{"num_attention_heads": 2, "num_key_value_heads": 2, "intermediate_size": 256, "hidden_act": "swiglu", "norm": "rmsnorm", "positions": "learned", "bias": "none", "optimizer": "muon_variant", "lr_mult_qkv": 0.4, "lr_mult_o": 3.0, "warmup_steps": 0, "decay_shape": "pow", "final_lr_fraction": 0.0, "batch_tokens": 8192, "max_seq_len": 384}
Each number is 500 + 40 x the weight over its row's rms, rounded and kept within 0 to 999. Layers, rows and columns count from 0. Numbers have three digits each. The size before them is the row's rms in percent of the matrix's.

# layer 6 MLP gate, 256x96, rms 0.252, rows 107-155, columns 0-95
098:556462545505545515496446488504544512555510501527564554429544534488450503529498476536399529504483539555537481527489493467586469518489481510593513523530548495498486482482567475460456482489569507474509417551500442540515558532494490535434415507585514497412512507535528518554520461493478548470
098:447490553448631519457469515546532444477469535449574475499491583561529574486497437584505514458487449476445460512522488473510511474497497452524517549518470455449517448517494550468417503485501541482488515539578507530549483448427496507525506532505548488506502531517537440518435499492520484558
098:473482500428523508459462436603545565519495500465540448501438530502529478516504473476453538536385485571516555466521542481563520555524501522553534480539538494462503477517439422509555509502567472520496454537501483535489498427496490492470517539460509448453460479437489535468536469450512478408
101:460467489474473524445474426527516511539551504512496466461491500513514449514406554474425480494515448520488512483492424582568465531462439585495465451535531484562500446514511491493528438467413537509519567489419497512490509514494446524526470429444424491513505493466520476444468503475566536547
111:515492507462555549522506539446491521433471592507509448461525518481548466544454533513491537526534478448459431576516461458566416507521430559543471474507516511488523570438455521525484542486463414552515503511456432473498505545448516445474478526506520431489496515479451538492540495452568480436
089:531473498497523479451496496498483546491587465507482477460488556470421521453518502519524526460491527365539531521526539466463580448456452549507561526500484423506460474460510535554502563441519454528483483533477512428500548463480485438501473449407488461490491495485409542464525502537499473450
098:545482467536490441498594487483531501450461491503439441467502529475455549490519486526520500492515461460480433508509470490521502421560474499437395589547542491531525508479452520517511587564594537562480531520514498499423529534517540461498504507515506529464514499483511462439484482462476425417
094:487538544490519559434442447525514484502526480489505501481491405509453491474492510610490531459473460507418521530462561563515522479552502482564454517498527572455487547571475444463526503550507448483562493483460453523529498506561514535533531480529556431499552557453455501578513447455527468481
101:454425507434440418481466549445502507437454518473469494455554533439371541482462459491477537521496488519502534600491433421576513482455517489446540485462576490485474432459499511467460502534526503503448482512514492474509528517498507546468528552514537493462540447471462528534460523496475522508
104:473560472471462537468581563512496437486504516479453527591512581499528477481475495427545555450476490497610519486529510529541460473429488523554510489478477449503488529502445488529469499515498503442520543448519564539517509470541476467521445532495498497558542491414485438571588537450493504482
109:564502514460487500451520500482452398493596519587503540546505545503478525555501527499481567482513468488415539532521481516570481541448466495507470518455525487493503504538396532521547478511481496472516566512472564467501547590551499562533550530446522534539560472544518505462440508514543542504
105:464498550463508466467554427462480496492558517515482568556479536549475510534482500538555477475516417524436484439548515556468455460532530497554513592502533507464507491439558535508443540480520563478459437544507521484536406452559473538549542480514559509543499483495481457510471488587549501539
099:516547487470465485565486590488501471438544514473478521514452484457592515507488487489441478471516493542580538460501427422534494489526534504471536458462508512494449521506454399559487462457483491491483523513528568521504464482465523538509432523521437599495444560443529504436526502482472429540
115:491513489477509549517561468479592405516482508564475480495541523525469510502462472522585453447574481535448475507503466474529501512460463459449470492484515483545452486430525518410517538579488417526492514503489537486469431475488511478396476479492506456498554440568494478530566534531438492516
104:375407476566478405512524520486461466487528558453483511449442538483539466483476613514499492531572502455505511476507515506566504516495458503475517495546540438465512535511501517496529529508516576421550467500496485518487575467526483499459402539514486533510453463456503470472561517498478521498
103:497490496504492493479523460492571497550462446499484484509521509514419572507439469432489575525513500461489452598565432470558463521470529500479592465531454424452483489481491532468454479456425425519464524429486413524470533466528507473412514519473510468490503519439490455526494482523495532479
085:537459535538515543462426591546524482525548440529589559510419476444477468493506503472455510563449557474519474486542495462538513467547489458466466533557406517511442553500524500502495523469505529545487515504506473481517500451582416511467493514528521545538486475480464553501592442513508463453
102:478481496462559516480538547488471506459470488512522586487556478479543565479470491529486481474401522516536462498578608511560497447400550596477550493456502444497513442462494548477531430550460532478486521503459556523479548493511521482469550475525450491447463510490486463506487442518517555468
101:503489546479495400468490514411512441466525540556490576568472483496571442529464530497553485502538417534522570492474518574521516445473502521508548452488502477519469504451485540438468466505448611447531499530453451473493476562501423501490487495531510533479514499561546549498524480502548468527
094:536572506498473494486514421473471478557476426521511526462537435472463509485434483467498502473496620437544491471516512441498464543466491484589548506557505484481529497479456475394455504531505526465533458501491457529489463484444515471467505488439510440494550488460428486572506582440494462477
090:487481468556555584452552491535417516588529507503495510457506526439475524503494521504479506456524555518514537522584473446569466487445450569516508512505429492585519479495565445469537497472489431524570514461498512461447478512492480566431563533492488517527504468509497552435491445464541540504
093:525461552517502532486521493522486528454537454516470521436477516462402472439495522496492443475549494516461463517488537530541487476504410491519487438537471442554510527554476508536561557512541442507492494536550418497542548534447435469410480445544494550439502520486413504494523444528544534435
107:553501532489544494546518465517502516432487588511451477558492524476513548506493501421493505493513493456403457483563536479558483526530490480542506498422519480487494453451469428450481432540531525459501532593474497464481452549486381524498557508493520474500503471467474475513521438412494574497
104:516497500453548506536499527541485531494505441557485499462436512510450541422452504451410517551484479495435471438495479518500430545531482542478591452536498542600447519496489485544501512439450519495440446467383437558483494465526551491483516524515505522480464518508472543480493546499572479481
095:520638514467450507485481521530558512517521451437527508580467459469462494492520498464489478538484437488518472463573426504479492544514588454502474522440486556420452455518505482487518483486481497477549438436516517502460558465497501453519551512451483529522528526552485470571417513483430477481
093:470484415588531561466581470487543511530520384473490526440446472486469490540496530519477540486394487524526466522538461451536471493413553513477521500505501568423519475455471499487547497515432470484491516478482504501558403512526489491542461535546511515548478555491448517481490464473510482456
099:423465434484487544579552468532571485470496522488540479494516519469540590450498519433468495438474463493534501527492496477530421450476464503506474436563514544461509505441429538448470477480572450515474525511479469500464430474495500494493416492520547513560509468542405527532511424548503522510
103:475476562493535477488502493460540474528571425524494506506436568480535481515486451549525576516559517539554545529520474497607514533455502434546442466520517512446497524488434561491503485470570506523466503464421559550506411550436537539509485512522542493560511427448483507447488522499503491505
094:501526538564428537485575542455528494479467541515521488540488471516434512451525453563501493542424430531500492489547529477493483431491428510563489533531548439486542538499495466423486519516569538509507420482443555524478569556512510494505409449496490468463526496431482455490522431488544470471
099:465467479535518467486447404492538557496550500515462470472562498486462527578448481497551478514514382492543479487452586523498567488481461453512518534497495434477498498503494523553549509520500554489536381522509500479450486522501498591516436548577469487485558469492462506470481536533534513451
111:487456520559456414553470518515483535513534558460459481490472479503465517463454520440425472529507514441526522596409571512506521505480565498522519504474517423550530513468476491463468481433461541471456457536523563526501616494496539515485467439496478489480532463495474586484558515502475556491
095:492467463420466500478513491517513485493522530472428476511516510440526507489495610484491532520550460549486594479448451428543489485557527522533460412423530547500508493558584474459481450469441466482510473500516508502527573565442475509511479545485552514486478482477523514418435477465462479443
106:492529489475445497507561474487480488496420470509472533536454509430544524499458489524521489505509444489518489496497472494505469492464495554497464541479458507514479473508487571473517549568497449491471625424598528539517568478522550560535559465458426442450492405449537445510536516468455458478
116:561553494536523464518471543496489505467514529509472495462443471511463436500460464516448457514511419523454554522548505531532449421532458460483465630501553450457478506484461453458452567512511487522553552425478513451472543507474538484459466493539465488492491493485483487410584526547444480539
104:491509492491527574547506513553467430491529454543460484527506450501510525517428529469419505525473428504462436503523426479525508512485564475513459436498488449526430494470552427587508529537463467520453530519474478495464459555510508532499471558532477475487422480533471407548510564509431449455
106:518533545505473528467513564457407528482415505546516517428530422460501512463496582477459451520451542459524444515494502515499497485513555478553493456498549464495515449460502511462538519505532549537582466515512528446512516534463479529441474576492451500581544523534541549552605499525542495534
096:445550495490511546504528458517521540449473537541492560451497453516544420473496495502562516493472501520549466435530485478496495441452459508481582574450540525488506435468487577551492517552486535510490502498538482447537493432564564486473457505558450504562462472492454518486553479440543513614
096:483492532429514542458492491497441508483521470568517496509491452489480442519481566422536526542585531468461514530518498555520464553533493539476499481543488563488523437566458530470583487549486440529482520477476425456523449441462555554493496436527451459446528537480465483492406439509482497440
089:528468506548514428478538511473470508433521511486503475502477559576518474495554446538535438529456489535491487571492446487509486486491527461528555497467499506535515455435523563522527507482494485494473414584510594547540513543493614540531524540478519518526530568515591472495554493546552490566
104:497524493403547542489477551510498453552387525492533492530487552454547490508519469560510482486495556495534484500547427512602453456528576519534481438531501515493526513528466515519474520507530419531539513577547526456470489471513494487558494403495531578560493469556514513552530520496522462465
097:514447519481489483486435442454448498404542546527469454527521582469554547541545480522521491499466469552517486451474471412528530554517539495564459456458503518512490477541412540511542491487489475474543562483502513459503527521477542483416504524502510572544603530440513477514434528513461553522
099:450480504449500572509503538585567564560522442584549555436518486500513560529455471436536489486505509538514483445526511462515428492539540538478484495435482497553514483486575433445471414586471443549492484471504495497519429412489514487501549490510480509558498476521482526451503500486519507491
104:448496502536434509487494531547409551482531528475520395529586527484508511409539524537430527539449473478425525530475519476450496485533449508559521445498588570503522487510545490494524506474399468480483520562514451482474478508503552534496480468512508542504443496483448467515464475451548444472
096:536487486558517465514528500542524436552549482462471462455555486499491532553495434473524551442497399507577496483455495437503508496438501533499556537483509520538569557436523564420494511464400490563532558465509447492547449526505409535422529546493476520494492499495491521508514535481502522479
089:532487481516504531475524478435427529548534495489547569500601480556596490489537515460427472526547485505487456495549493498474504444512396450517608491550540523444423520487511545510508507547464525464454412470507486500481515522523461431488449494526459527490521506536466476453476495489574483509
098:543518540477482549512478557561515532447502502484586503457512574490511507515509512485450557573384549502476514532434425531488521507502551494511426464443518569515540559511516439525535466461483465570532520535533496530536564497480557542455485496502465491463467550513502472431544522559547480547
107:488536471533507444478486537489522527572483543484520465536460519509464542433500570490534469509512493527563509461407438492527449445506570522545468536514521504512502492467422437493526447560442470562518538523504557458502494520582458430533465456481513437407477501474435509547494531453547456520
107:531465528556499487481451566469529501450473496508538580446481515434461540555502562556576501551436485450469500531387552445499509546556436516461525533491556443498486510519454490513483523553464521475459476547555531472492512515497509571478464545518475512469559556487528565469509505529585507479
105:489513496495521527530478512522494512489513476468461516452514506502501457412484465462511525570526485452417438503489459447440516447464457529392552439471567461536565510498440468551446492540507529556524491515418479491431548498461483412414465561489528496491490502538550468488446458505480497544
# layer 6 MLP up, 256x96, rms 0.237, rows 107-154, columns 0-95
097:524441503512470518487476504459511520496462445576452536510513477482522458516512486505562479574497466439450499477457496589539550516573519497478491385515520534507500529436463498535476472462465518566541586433499502392503424488527503434498516486475454501514529548447497552495520470464559500440
093:528526490464521497468470537459481541527481438518430483515456426438477449559458519533529517560595476498480628500568482522487441492519532505474534463491519538452502480522496476523540488515434551485496506431419545454505471573525522552498550550497427503505518446493494545440432535523481498499
102:464457426500536486519468525480526522456509575515555517469541583513519503489507514581544481538559582459527459550498549496516496439542551448513512469478524513507599491445499539462464465492453537420540540469453457536492521438432463510505518472526534483559550488476496539424528456477557534460
098:459486474493519525466590473443480480432513483592423531575580569431565485552526522466469422452421492524547536469464545472478537492503523515502430483497483456480421507478477535475509560498535530496451564481497549418485482503487466509517509474521477485515535500500494486500507583478450470460
109:580579510449441527524513448520510532468502493515518518531509481491459475541520478547557443559552565562532509426531476519471491532554593530458531467491492501458406451585528504500483497516512568448554521441506514438463519456510521527473457519519473547528473557480519559518442482543459446476
087:557480502495458528419527477514544543488524456532480461471494527454449546440503490551483495411472507480555514516531561499460549402459486484578496514523515532526460452451524511500488553480546457516466498543553491388486529422489492470494469438440443480463504536476464588511498525526472491425
108:521497501512479481511515511455429517514512481550471520459482551501555475544503505514473472519538546442558478582478430497507528501528571516495429538509493560483488513493540443511505477563578536424534447528463555526518529583584467503497520602533462589559521493469553450530477467503538475453
093:478524525481494582429437465524513487538492497460532512471482415515525504482478531561452523449475483456457462487460575515479477446499495462561439519547471562481556545521497537495507481510478494464550514526509486492455476531515505474585526488549579474484507605500438415536532411427545509513
107:459527529373453487431495536470498486481466582437459482493505539451492496482505476454432580446454549460524511503556448506539503451494470444510478474598558523500493493498492530493491501459486462506493539479480576505417516506453563418489465504547499528454473492488486502538456578476506555517
102:509514440529434467533495458440497539558483510510472426514557473551483546512563536485531446494429503488498581510508543575510480463489523545519486526545486393505534548507480448583541513506543594478425493504478525517521506512502555419492482495518533445436493491515562495469539549475460512438
091:529500484527495506486495521400531547460489473541434505486570423485513491541569503489547479489522498534488514557530426478434542525490498532518530566476479530522492447393490425479442533444554525509533488474498505427540514483473494464461455491621474462507580517486437523521540504557510502517
097:556514508526500513403497508529562493476464541430479535472441484583457485460514595497449493461435516547516469425507478521540420459517540481514566435597550491489453505496504504476460494489497507507512489462398481464494471555476439503475561536500465539472473498482431493505505517488446511437
105:502490424513506500477531464488547534477516497552506597523565467578476476556452488469531508522474526495484507443457486507530570508511410474460512529537477455489531395475466483491469500526579512500554539425492479507537515586502464527461545503510472512519612446520502504434533576503449503476
119:575452558482496495482498475480598447487569537509416551482459501496511459482453468481439483531527483515439463463472549526493438466527524480513412428481554520464524524464457554476514481489540563454524550469459488490532566560452485489505524479452476475511424445489544453550478482465433453509
108:451514461535489486554512528479482472488553522449513467560463440523495504524482546519485520473459543462482482497560517483499525451455397472478510531545505491471489450413418532563503514446449474521477566493492499582508485501476544530525458467527488531533413548528385447461531522490580440512
103:506453508533465479509548484477472518471468536476519492570513510525446516477379559511577541464514492577469494524468533493531526465479490521597531473520563443517486555456539485419428596497499438585476513508469457491531512539461511489489459481559553509465418515452469505483479507527491461472
078:470405460511522463492487552492515505504591558472567553510488586497522469461519548529425475482496503496503464479479541424444477463530439503490434509560474485509470487452535545491489537478476491532529553501536425439501471507493411497492524509525498575554404530499483528497563490471566435501
102:471492463550524436505486498416533542411516515498555581533498422521508434568525558503533537480516487586476480500534493499536490509522429457475541519512563523546502501477469477544534446537514601471496469504407506534557474525520504547462522500578486548459440527501451500480471529463487447516
101:481481494430483565533487429573523547545502504488416429429506511527449488492523517450393554514524556475446466485498471502511541452490520547495484479474518450454470531571495492490454450441488513510499457541518466490458509439503508443418509525460472486527498486500502402551551521558432542511
098:518533505523463529547453469477462548501602499449552466514487414400468471509552572381490449532486532505539575494497494444497521437503437553541439534501497505455501551474509519555485505435489468539502500502529545449501498439464520491507490517509519449467476565478518466501536452521524437530
103:520464484538488468476504486456585481440494542498518542468466431522581502528504489455602476518536528441546485466509574549479508453527498529452447426520519501461464477487535537501448561465505527476493491482509506471601527549574587499489482542555501509573511497472450518589513551543512516507
090:567510513498515472486520483550429549508542526515497482483476425494422519460446532549550421495526478528433451463421520491455489492499461512462504466508458438499492531490470495548515497494557404549494465522570463536545466509496557422439446462539483480515446572505433530537455503484575491486
100:462557578535439523522488513504467560478475477480528569512504532532483510507514472532586510580507546542426485519510533502506451498530499522450403518456484509573466486501519525424516461495489546470504518446506498541493433474479443513521475525521588430497464469457533432484549506504498606427
100:490441413533570546481571545469454460503527478458565436519459526478511490530520510561425492516535497506531495568489476478462442513496497443586522506555558478474581501484547536547516477461424501491514446562476518477483530491453467593458504449499505507501502576504504440484502478553449504542
100:550535499507522562483518489491567476509523492525460594470462537498481461483507501429488547444480449442479457573524508498475517497493501464507452608502499501516507534601395546523521467472469516464441452523472556447490479444536459461519527520495436474533557480425483495470562452476532555520
098:468485478449462531454439499525463444519498534450485489527503557531504528467520522459494418478629454545463567491560563531559482525499459510436512576491495496464495423483493474520557534507519474529472479611547527501422484457573449462488539479494496444502456474508465500532544479502506539491
091:516475500478476534555536516481471495556510525524490482490564476533469525619445495556474475529467497490510472479458431455523441579553538550429477446461495429478470549544455512445550466501518472523535489459454524489560505477492514572387520514514491472515530475468534522495444547477541568565
099:463477580536581464506432442440520540542448425543548519479520472537519548555468533501487506467577468472466537499519495508539485519475579399488563520547489593505510463497522485471475475542440506549485514550448477497529465494482547504479478527505530543396488549505492513455444543487507496546
097:485524458425502540556514435531479513433504489512538555464447484464515492520510512460432533406450431521571571487483518487567501593502462473540547468518426518537467457504461521449516512526481527454503556459522538469523463484472540476522459490445472515392475559484485470499496500462470428527
100:462527509497504528531491482466534560451553454456455459525493425584490452512460600542475418466521522512492555521506473537514449520480433561525558480521516480478435550555553430500528519513460470535503486523545506531509431420463490445532460504537504454464508603527491453493480541501505455524
103:478567520473471537409567526467535446541443510531525466501537509532490453483543489499546447511520558514455479525543508512519551491527359481515460633553485497540459444519488450535539484548553553459471493502494563487511494523480550490531490444460473460505532520516485548489477480437520447493
094:544452574532529528491446492511532476483463535491490469530471538608509501408437474473508491463501511541478421590422553578512554504484538487587480484520570467504513564510413528516545550513521508454488470503505474518446495504565521519488477448499475529526478521502536551571478462520544502470
108:576521506502509567459440472520508468552585534488420518564578438549510489484489539499463493518430457515476524545462525413453491562477501453489430524438489415445459481483450529470445441501476468556471441475446551472471532481491492461500546452508492469508502493510531506452485493469540455543
107:519462555572505503514456542555533429500466577484520460529522499528536514515460478490541584504518449521490464514504481522568491463475440511571523559572580421490520549473529484452535549517503470513517571453516414444484555507508568460465530472469431507503510477494487480462539464488463506588
100:428488509517488505581498564501428474444490532548493435470471412481521479489524497515417481537519482538516487508580508425452478506451504482598544490495498487545449467488514441480474469550475477492540504440479518494522563531521525452457503575491471517555516449515524438460551561479534424440
097:486536442560515496478430537502493570465470489564528532435516507471479567479527514520536449528467544452543481475526491563488468477509594531519424484535554586542511412552488520463490545455542539582470480462589491537472545528490495543494530466490520516511560576490478552479519543494534509491
096:512459543472600516519586434483474591543489498519490458476473462454467524441485555563485529466520516500453537508562444490478420504489410389490484453500503491553524485512498522501498527495576464533468473468454491532497511520456512497504471450558420458463501466454450510487457483490479532566
104:589517479464510537528445544549456486509444525502566485472507509528426510484474569482505581526507569525512453508456443524515493555480545502521496578462502605447492480569452447410541446508539442483450546458462510492446491477518486458467456519497494445491519528536493481494476441501432506463
102:466584548552462557481465441515447441521491460469490521572504503501520517523516506537567532540539480562525483470501481491502556472486480491559501447564502505473432484492522483582471443462521552478445464459497535521511448552571468479537582568569505536475471427432487450538476546481539481469
098:500400542503472480527508544458517422498505548491523478597472479512532514468510498511485510404445528482479452523515533523466547499450484529592404536587508440523471549432508537526511467527548508503523535518545508530517488577540422539502474447484541540558501471538478452487538470470456521519
104:540518499521488518537488569568522535560476461507485393529519542450492513466541468434494418574538472493502505574453460485513455470497516528453480450465517495458455489456571515448518465492420519486456386500464498451496469543463501488536498487458514426536505439525558493518480428457507508467
098:442409510479499498487534466536491562518531453497489523441490508507418474511428546480509467473554502505522533516475489500515484534496588472469494430545498440574576454554473526518587506561534524441410560523497541483505482441488497509446519511490400469497526508495534419548515470536488525485
105:473541428505563490460477497497510507521464503536433514520471518546564524445433488545448412452470581512458544478501545533491498456501546452435545436432434504554492513490465510517546506514523498487502448542499467419474491528526557489527504539553438482538487554519512495413538496582467513559
088:506474444557482437473543505505507488531536481514542469469563518479473547561455382486521471473435535450524516491422472547459536525511468508479494550479474523505562534497581524478506510491445575556529543486502441515419454522485454560526517557516476556522418573506483465540459541546482502504
089:498556446534436436446523542479463495491557508492516541438477519560557523494511557467548447474498542417573542442572476480488454479482511508522577490592526546485481482459529487524537471491529522525432403409533507560554485502525536476495497492546502531453480540513464470476545485522533521537
103:445514445450536545456531465527516429430471503383491450493522497483502496474499472503456586472464467505542478474483533441527520575536533530517558458533520492456463532509402452502478535518503496556466532465515462547511506467497540458473517516507504536451544458445547549528476539475396440455
113:523505464480473511443461469559517568466541476455548484448475546504491541483516565460417515499413577519597470484453474495542502517480482471606522486508479584494520514481500449470456501515470448496451559500480511500490473459528455467498473451443518459417461543427467512503522536492571544492
095:506439445543522481500493549491482519449453551514563560429446494473490589563582594541512487510467469517435469545449472429536505520465519469447489512495526479477530520475472587480527505501488552555534425432516489493573509502521482557533531486452478479535469503527468516455538535462567495461
# layer 6 MLP down (transposed), 256x96, rms 0.274, rows 107-154, columns 0-95
097:482494487448557411513517541549490506468536446506503482565424457480514480508582521493453425548527465532479516482488504466426489481510575580510419459531440455565490586493502454489556452459482544544504486449560496462507498448490492537486462546575554489486527498480526453528511555506491517544
094:519512535422543467469510539571512457429461515491502502486475548476414528490550466493489485506490540503462529497505491463409516489538544464486476548478465528446492442562513448468559407476515500507440552510528583492420451462415532446480517469542448507588483520561467476490533487528521478484
095:539581592586423546536498540512491520488488538474521490380491489445514512561493471475485516490615512491509505438447473490515475488526483503509488500584548578532446536562573520449480496588538513524542499454458497515507481541480513519528480503536520539497517473476534495468507551524532467550
100:450487465458479561535592521539487542471514510522503453494516513454516528530462501580469472460420459576574573495498519549562541496562468527498500529468501478547432541555532520523508443505455491549550569585472463532495560491446540478485466537487429512493520523573537499515477528509500521436
106:532487557616571523522534518590527520491489528524525473449464500502546485516532591501475513516564477496559502527530474457618472496570498498542440490464529487584542523507524490501555488569530487453499475529518507533523501477539467516558516543506549575536489532511560505490545589529519510486
100:509508533504498540496422463498565524566499506505514437542479477483418500523527481500535559483574477489576476508529524522506559430475559495480551562480492475519465458544538460538475501508395523493468492452493509408520505483466502505523561488427422493548493465424514504481550551470521530403
102:544468480529461489534433473501523491459504493455458487479448498451417504463556546450506478390471448526519497464508442544484511477561483479512514481480484484573502473436473551457517475555536435530518522519529476474460515426487506490425569471469539449468582486543475522495546457494501438604
092:530523524594515539476573465525488522397466544515494405554542503490442593521545502472478486470454544480456461494500485475493468419499481509519509523581543542479482471552461543444428507493501517539468543466455423553476515458497562525470535476476492526475481539422521493491520534568518522494
100:451532453609528526502537457511462432502412470563550480424485554467456525523465500495448516515544498389504485508519509494535529535458523496492497559514500516442490460494561520521451425539508572508527542521458465507517482539469539515508605514458479485594498521545485550450527503486505526525
105:539498588539532516470527517469524481469620473448498408532491488478415459430479471483512456492501524567543523507508499447503480496484481415534504504520506518496502514464369497429420466506488449494515451487476506505475412513502541555566463520545491539503490500531506486488515542451542456525
097:521495523555507492470499468504464493499522487609485565488489589469539451547482494527517554447548488528499563556502481570601526503489441565454522508454524476537505565467485492547506512525502433530471548468424482514514478523491554546496460533586533480493560508475509479463542587559538546482
104:467476486346521431475475466476474501432504477462532483488505587461493424476499428574475546493500480540466507484528434475443513543493429492557511537482472455496504449438514548526482497489482569547490494527570403464509496515477524524482514515510583493461497469502524541492493526556508526541
100:464504446438508528493511461448452518492474462590482517531549462507459463498512538547547460493452460523470508569451516511427556480482450502548502547473522517539517447521496528440440484504496446524507430442498459517541577438510483515439496509466494490535526519572422432533502587533418458510
112:414487513585498456500476521552476538520476498506537515515481531498469532491549443537484578450497509490526493534549500477575508463527488464548508449494451514488518487533514494636558515476577473488539512520486465506523449471469447569573521533466507501486546550485421524561412425541515471501
103:475436509466475463534516465525513542436493459510558532495497570483521578542580499466468483484480535472458525471432467493432488487506468554457531413446551511499474496546472530488477483527543439472529431450510451522483545530465439544479548490463528474508514505425497433438496443576424461532
103:524503545464425569571540539527504522501520480523532506478517492504493589508462450552493522501543473491534468387480460488548473535481425448444549493503507494446520472513525538538532506446530491489548455429406524524520563516454508444482467533528429511541542464534479507533448511567429552502
090:529514557521530474532532531549474442432460490442526511489561470487408525424498436446516468541431555538535480462514486467422518490424499451515498511455504563530473549557464533500476438458538469555517487514438482587508478513536482544510565521545494462479502555515443476522541583502492485498
107:458506474502445544562484490490492454477470516417540562458489486529491484467503520408480524484491480531543503444567455537490476463542532486513502468514513481475425430490477440494584485520503564530448430530490572515501515557488394546482464479457422559470516510514544496471526506520595444486
102:524490487427567540525490512509526541480552484410490590450538526453455482474499480572433543509539490567461417549547468465449520547520492571479501478534559467511534468458560523514495428481514419545501531500493480542500532511481570527522517461522409505467430481483453493543453503491482514477
100:524501484561541527476479424479448469564531488462490472506510451465439482484447514486506444481496521470481443486529571516564556504498456486530442574531514463548451507508510486462491502461460598491578454489537405487487459468500467476474569542465474464518536480562503465588474499466519415448
093:535465506426465463506535511529555451448530548511441523484439427473585502505534474506559538510492562498522532504515505481525511526451502492468486429501499464447489527493492599491428549501501504439385490481484503503483523475478455526461543575525538467516548573408545487507486551503505490421
090:475485499482415486464518521398541517458505484465414478539461555473443507473536471439477502430530499500483541494560456524513469529384481492440527532590494533442501573498493461499510517519505545445514440442481448523519498500445513510541515547538573590520481503477551502432500499513501508496
103:485524436559470489455504570564504475550520452502502457403525513501548439525512518543517488435524482513552527497454488452509511469419589499468510441577541508477490538546489459550482506483507462551480414472446432477484497516486510531517517425532436554470514422502470488494506496466437484431
100:571474538435440451486457483459477507480503473522487490453471548528547547419560520544451531478497424490447494491463488542573497478528495498552553478533448456533457489493497491503455560473502461526444537442450505510513517491558573479425415526521519570505465480501527477422548518480556530429
101:528491474493501536466532519559473503556509530472492517508449552532514501501521526548550503493520550500411527516514522542653497436494492602479464508509480498518527467525462500486485533523469504479435459491492477449530436489458459485528499525475506475497499434443526526447590543594493595561
097:493459455412477487474448496509414472510490572486479500528503567539551563499482460508509502445582458521515533432512528493560420548548414522452493543490498458480514495536502511535582508484470513535512431498472512486457497500492464501391517508498483556553490503398555491534563519518517494526
096:462435525484486542537518490432551494497481539460490459406519569510500482406531566420492483550517493480562539488560483471528489416455458473553434485496481528427473603466514534534553479456517445470547487485544487496456498482463531463482469483532483471474573518560492505534537493506542492453
100:494562467575479471467470501491534460449570482583507482511519476523530460495470521543550519534514507486503537499519544462550551533439508444521439502525537561505474527472459461501470510510501532578535492448508493574480477596517442434499521512523596532486419477586468522493514579569523504464
097:513499538569540592465514547475484583564570558588528504478537420507448521484535465504467553496464443504553609504549508467547465545461472523507541507514505436511545484492472544522499529495505466469535504480479505449498530523509483486433441439492489545514509525490461514550453567541422495476
096:476483534455570440483444499540430497535445493446524463522506486536509515525472426497554497532526538470448486539501572448512592471489471474476505584526399513487503479535465560568554503506458511489522446470507494451518535557471483467469544526541452436488526454533517469505576560575474502476
095:456435504395534419467479541498534506523613480480534521501419480540481492553528502545481527505510440533508535511499498528527507490522504480535404573512444492524535495567482515463595469526450544536480491478521480519508549513528449483489564510384439458489471467530484518501500493482494565482
096:472534555581452503515474498504440460539406514470510516467481462495510513437562457507517479480477530488459424474502555535627518509453502482558471483522505444490508525518468464521432559466533550472493473496597576470455506530498484545454458537541506511512560487451515517572451493530526474558
108:456467532585505529485483540449478497573524473522548469524461510475453534514551545552485519517504562478509556413585462510554503519510458450549536565444494529431484431527531446498501555469428533466490457466481524456561540486521508490467480473512556529509564537473411507476543512444443484505
113:496512562379468479491501473488493527561530483560514532513551486549537505530569528493462527474520553504498445479491447438391470542467499540521502495431482495490519490567525534509509509517455492472487484502520516584526505517461509608542544577475560496459543438515556512509486561476550501430
103:528544473563472504488479515500538454535544532473567502549466450569546537507543488514608581475515524468499485534497410532487476469437494481417531544547472512439582515466507540437492482521415469474467464496552507487540516469514560510547468505481472558497432498578494535475487523447486542512
104:491498494466480546492468526514448563565480534524530428489539462514488444441512469495463451532495507484455456575438513538453580481496525507480449486507526532472475479414483596471491558552514542569432531530499503486417493504474414497450474544505507487538538425515523495534559433545496511552
093:571550544577498431555527486486531542494431479466514514557448502519502479500448451501487508461499526470490572441432452496456498478495572482516532486461519558497464469498471510537513555521572593479499513578546529417490523534567477482558497514544481477508493513521474593481496498475492522602
105:516473435466535448523465511468459441528523608443517482511499507476441478482556532525471594514474481467449557497480489558468576478510523550514436488468491551495513422504561507444455460433523540464482476571519534598513509474502423448511454462490470535531521501499498535455486476480561537481
094:486500568491524503488441493445514424604460564477499492533509519484508550441528560493535451515595508447517452436432515473517509475517469545550480535555461509523516513583514477523488415532524442489547521480521553539495476494506482496475503476623531487447499440563519548524455516491477482482
100:564498494527509434501460567491484502535546461468571480511551425502517489495517544517569460554535561525533465393473538551382498466518444481519515483497436511538504489492537435618443502526517538550481476501466535463459478452507499485513486489491442524485430510523510486530469506505521487578
098:528490548525520530506538584574537552501433408471537472536515521496450513540491551495438465493504479464540446556452571510467470408526497532492554507565518469502495507496600485422501428497484456546542451572522553498499483528500513507475545541453516424510471525502502481533529472494457493433
102:509545452563572468517530439474544451463493592527517496492540553519530507441509532498521455450493492511508521526473563457613543488508576544506475544500510513494532523512530499538429545527492556526496406526520529581489528511548477473515421448465474534505502423442491526430484494564517497500
104:456503516658423517474460460508494477613496473557558467494486536499502495504500483438474451500502521482483513519510477524557507531494529472485447528466529491534516500459490481450572538568463529459500499567509456510516509538533554513432466528475440506545509531489512581471531553425492579514
099:568528426614536514506519518602525533502518485484553526509467489540509432497443506532520508453501502563539518585444461534431552420539477505520562492461497536559473454491536509522501549490472449464480496520435517531452501535492447553500449489487450519550496498467490515461453575459496470458
090:492544504567436556396489491510452497553514540483522438513527535526559490465536532447533526477496384444466531445518444570435510504477484535535477510484452536463471544519446468503471491505527508499442463444565535441561528436509464493461533497526541536509544455480503475430460521494514554463
101:466453383499507515509497464536472496491538533402484438528509489538526505472526502527524473428476470551498539438502623493416462423481433473489546471462511521520441475509464495483473512425470446509484518492500453558467485488527500497522561473512482540507554484452547537522405472485495501443
110:524474492560506452552545523498546616546484545464544453540486469537486420436501501547499528456562536449509507477457504458549501488577583466542538508501555519504504419467495458551514444475458560475578533577516584495509519487515490493541500511458442469481514487477522506539468504540549517526
099:508471529442525463508575516487529508528477442440429549465492479519480500421577457507530494460471494484449459515428519511523521439486551557515507462479533472522450492499438534489440553403507476522451482460493580498395488511532457462551418539481550443508490542473512480491500437545497491468